Each number is 128 + 24 x the weight over its row's rms, rounded and kept within 0 to 255. Layers, rows and columns count from 0. The size above them is the row's rms in percent of the matrix's.

# layer 6 MLP up, 512x128, rms 0.142, rows 214-224, columns 0-63
size [106 109  86 105  99 101  96  93 112 104  96]
[[171 109 147  88 135  86 136 152 149 145 145 173 161 125 156 138 117 120 122 122 162 105 145 146  99 133 139 148 116 131 131 130  99 117  91 111 114 126 170 122 156 152 150  99 152 138 113 133 128 161 116 156  97 123 136  99 108 101 129 122  68 140 136  99]
 [153 104 145  86 135 140 139 106 147 151 166 129  99 167 157  93  82 137 139 180 148 153 128 127 125 139 128 151  74 128 111 147 121 151 131 160 112 124 123 125 108 153 110 148 150 116  95 133  60 167  90 118 155 154 113  93 105 141 113 106 148 191 150 114]
 [124 125 134 123 164 114 111 196 134 121 140 128 159 149 160 157  99 139 108 130 139 110 115 158 131 146 145 116  85 123 115 193 140 119 117 145 133 146 144 170 150 157 119 129 151 140  84 132 125 139  74 122 168 113 124 135  88 131 133 126  89 165 108 129]
 [123 129 152 121 156 145 128 137 145 160 143  91  90 117 137 162 134 120 162 148 101 116 157  97 109 110 168 135 138 103 139 151 113 109 122  92 114 171 143 105 107 140 121 130 148 130 110  97 114 162 122 104 127 147 143  93  82 123 136 145 131 175 190 153]
 [188 120 156 147 183 114  94 154 136  99 132 152 100  86 102 106 120 105 128 144 126 114 129 129 114 132 150 155 129 110 122 120 113 131 122 144 103 139 124 115 132 124 107 118 119 138 152 128  96 160  71  73 143 114  94 128 100 120  99  82 148 124 127 116]
 [125 136 131 112 133 162 143 168 142 120 129 146 111 135 132 159 162 147 113 140 118 128 125 154  99 142 138 176 105 110 115 136 107 154 116 136 116 123 108 124 131 141 113 148  94 128  99 107 115 139 108  67 131 157 141 109 117  53 133 121 166 148 143 121]
 [153 107 127 121 152 126 140 165 128 143 175 163 133 116 123 138 140 105 148 127 144  96 108 106 123 141 154 117 152 108 113 165  82 125 122  75 132 136 149 115 113  94  91 128 145 137  90  95 113 162 135 129 132 127 143 123 141 122  90 134  91 167 160 135]
 [147 112 134  75 153 162 124 104 171 172 109  99 128 126 117  99  71 111 130 169 126 158 107 118 121 128 161 136 129 110 127 160 143 122 127 123 148 129 122 135 124 108 132 150 167 133 106 100 103 156 107 102 142 149 136 138  94 113 115 112 150 100 156  98]
 [126 128 131 144 156 134 113 120 131 137 130 162 119 134 131 119 100  92 111 166 143 131 116 111 122 133 118 160 122 108 129 147  80 151 139 101 123 114 148 133 102 163 107 115  85 101  99 109 102 162  81 114 171 101 110 101 128 126 120 113 147 132 151 148]
 [119 139 176 113 132 150 119 131 162  83 151 174 127  95 159 136 132 135 155 111 140 124 132 116 130 151 178 148 138 123 120 138 139 113  84  98 120 138 122 152 171 118  93 132 134 139 122 138  83 179  64 134  94 140 128 121 120 122 109 135  88 114 138 114]
 [121 122 146 136 167 132 150 138 123 112 121 154 136 138 128 122 116 146 114  99 141 109 144 144 136 119 125 139 135 152  67 146 104 123  79 112 104 119 190 145 164 171  96 125  96  86 138 122 130 132 108 125 161 119 152 105 141 119  74  99 131 139 109 145]]
# layer 6 MLP down (transposed), 512x128, rms 0.143, rows 214-223, columns 0-63
size [106 106  92 103  98 100  97  91 108 104]
[[183 111 131 121 129 107 100 150 139 121 182  97 111 123 146 118 152  67 108  88 129 105 136 109  83 158 122 132 151 133 140  68 106 131  98 156 137 132 116 135 144 114 161 129 175  90 112 130 173 117 149 144 135 112 144 101 141 158 171 132 139 111 127 125]
 [147 121 116 123 142 131 145 100 104 131 137 133 112 102 110 140 141 151 146 121 158 137  87  94 137 139 118  80  91 113 114 151 104 155 113 163 130 151 121 146 145 127 138 119 116 135 115 113 127  86 111  96 124 150  99 122 124 136 146 130 133 108 145 157]
 [147 141 125 119 147 132 152 158 124 103 144 188  94 159  99 123 111 121 144  96 161 150 148 150 202 106 122  98 142 101 152 141 100 101 148 117 112 114 151 114 145 139 156  86 146 140 103 143 126 114 123 115 139 113 133 108 147 157 106 137 118 129 110  66]
 [152 149 103 124 142 137  76 104 105  98  99 134 137 149 162 117 127 100 149 156 161 142 104 140 123 126 117 128  92 131 144 114 105 135 179 136 168 131 170 102 118 138 134 163 122 159 129 152 157  81 140 136  87 102 131 129  89  79 135 126  92 138 143 174]
 [133  54 126 150  88 103 167  85 141 114 171 119 125  97 129 139 116 138 110 147 124 149 152 137 164 106 118 159 153 105 123  77 112 149 156 109 133  98 135 130 169 146 111 152 132 137 141 135 123 106  98 135  88 187 126 120 113 162 151 117 132 127 169 108]
 [119 133 129  88 164 201 122 135  90 138 147 101  90 139  98 166 150 130 133 151 143 133 140 170 140 150 159 152 160 106 161 158 169 113 153  99 157 113 127 106 130 110  94 158 130 142 135 162 140 130 152 134 150  97 152  81 104 106 129 143  98 125 144 111]
 [ 99 114 122  87 113 101 140 151 103 160 136 119 174 128 142 125 103 134 102 164 162 173 116  75  89  95 131 155 154 117 164 140 135 145 157  89 127 116 107 105 171  61 156 118 115 164  90 108 128 118 143 121 116 136 162 144  87 138 115 128  80 144 137 106]
 [130 169 120 161  90 134 139 166 100 166 130 151 128 128 148 132 100 157 168 114 129 128 111  78 120 141 123 112 108 124  78 139 140 155 115  99 112 130 107 154 137 130 148  95 128 176 137 155 141 126 114 119 157 114 133 124 119 155 138 145 125 137 117 122]
 [133 119 118  83 126 136 128 115 137 144 133  79 119 166 145 104 157  78 116 150 133 170 100 131 121 146 147 109 132 133 123 159 158 104  87 129 155 152  92 153 108 125 102 113 133 138 173 114 119 131 143  99 155  95  69 121 121 141 106  94 171 139 151  91]
 [122 118 138 148 137 107 145  84 155 156  96 105 132  94 117 153 105  79 108 115 158 118 115 135 150 159 111 106 159 126 181 109 160  96 117 112 135  77 133 131 144 140 179 143 133 138 114 152 142  92 152 129 122 135  96 153 144 100 151 123 133  97 110 120]]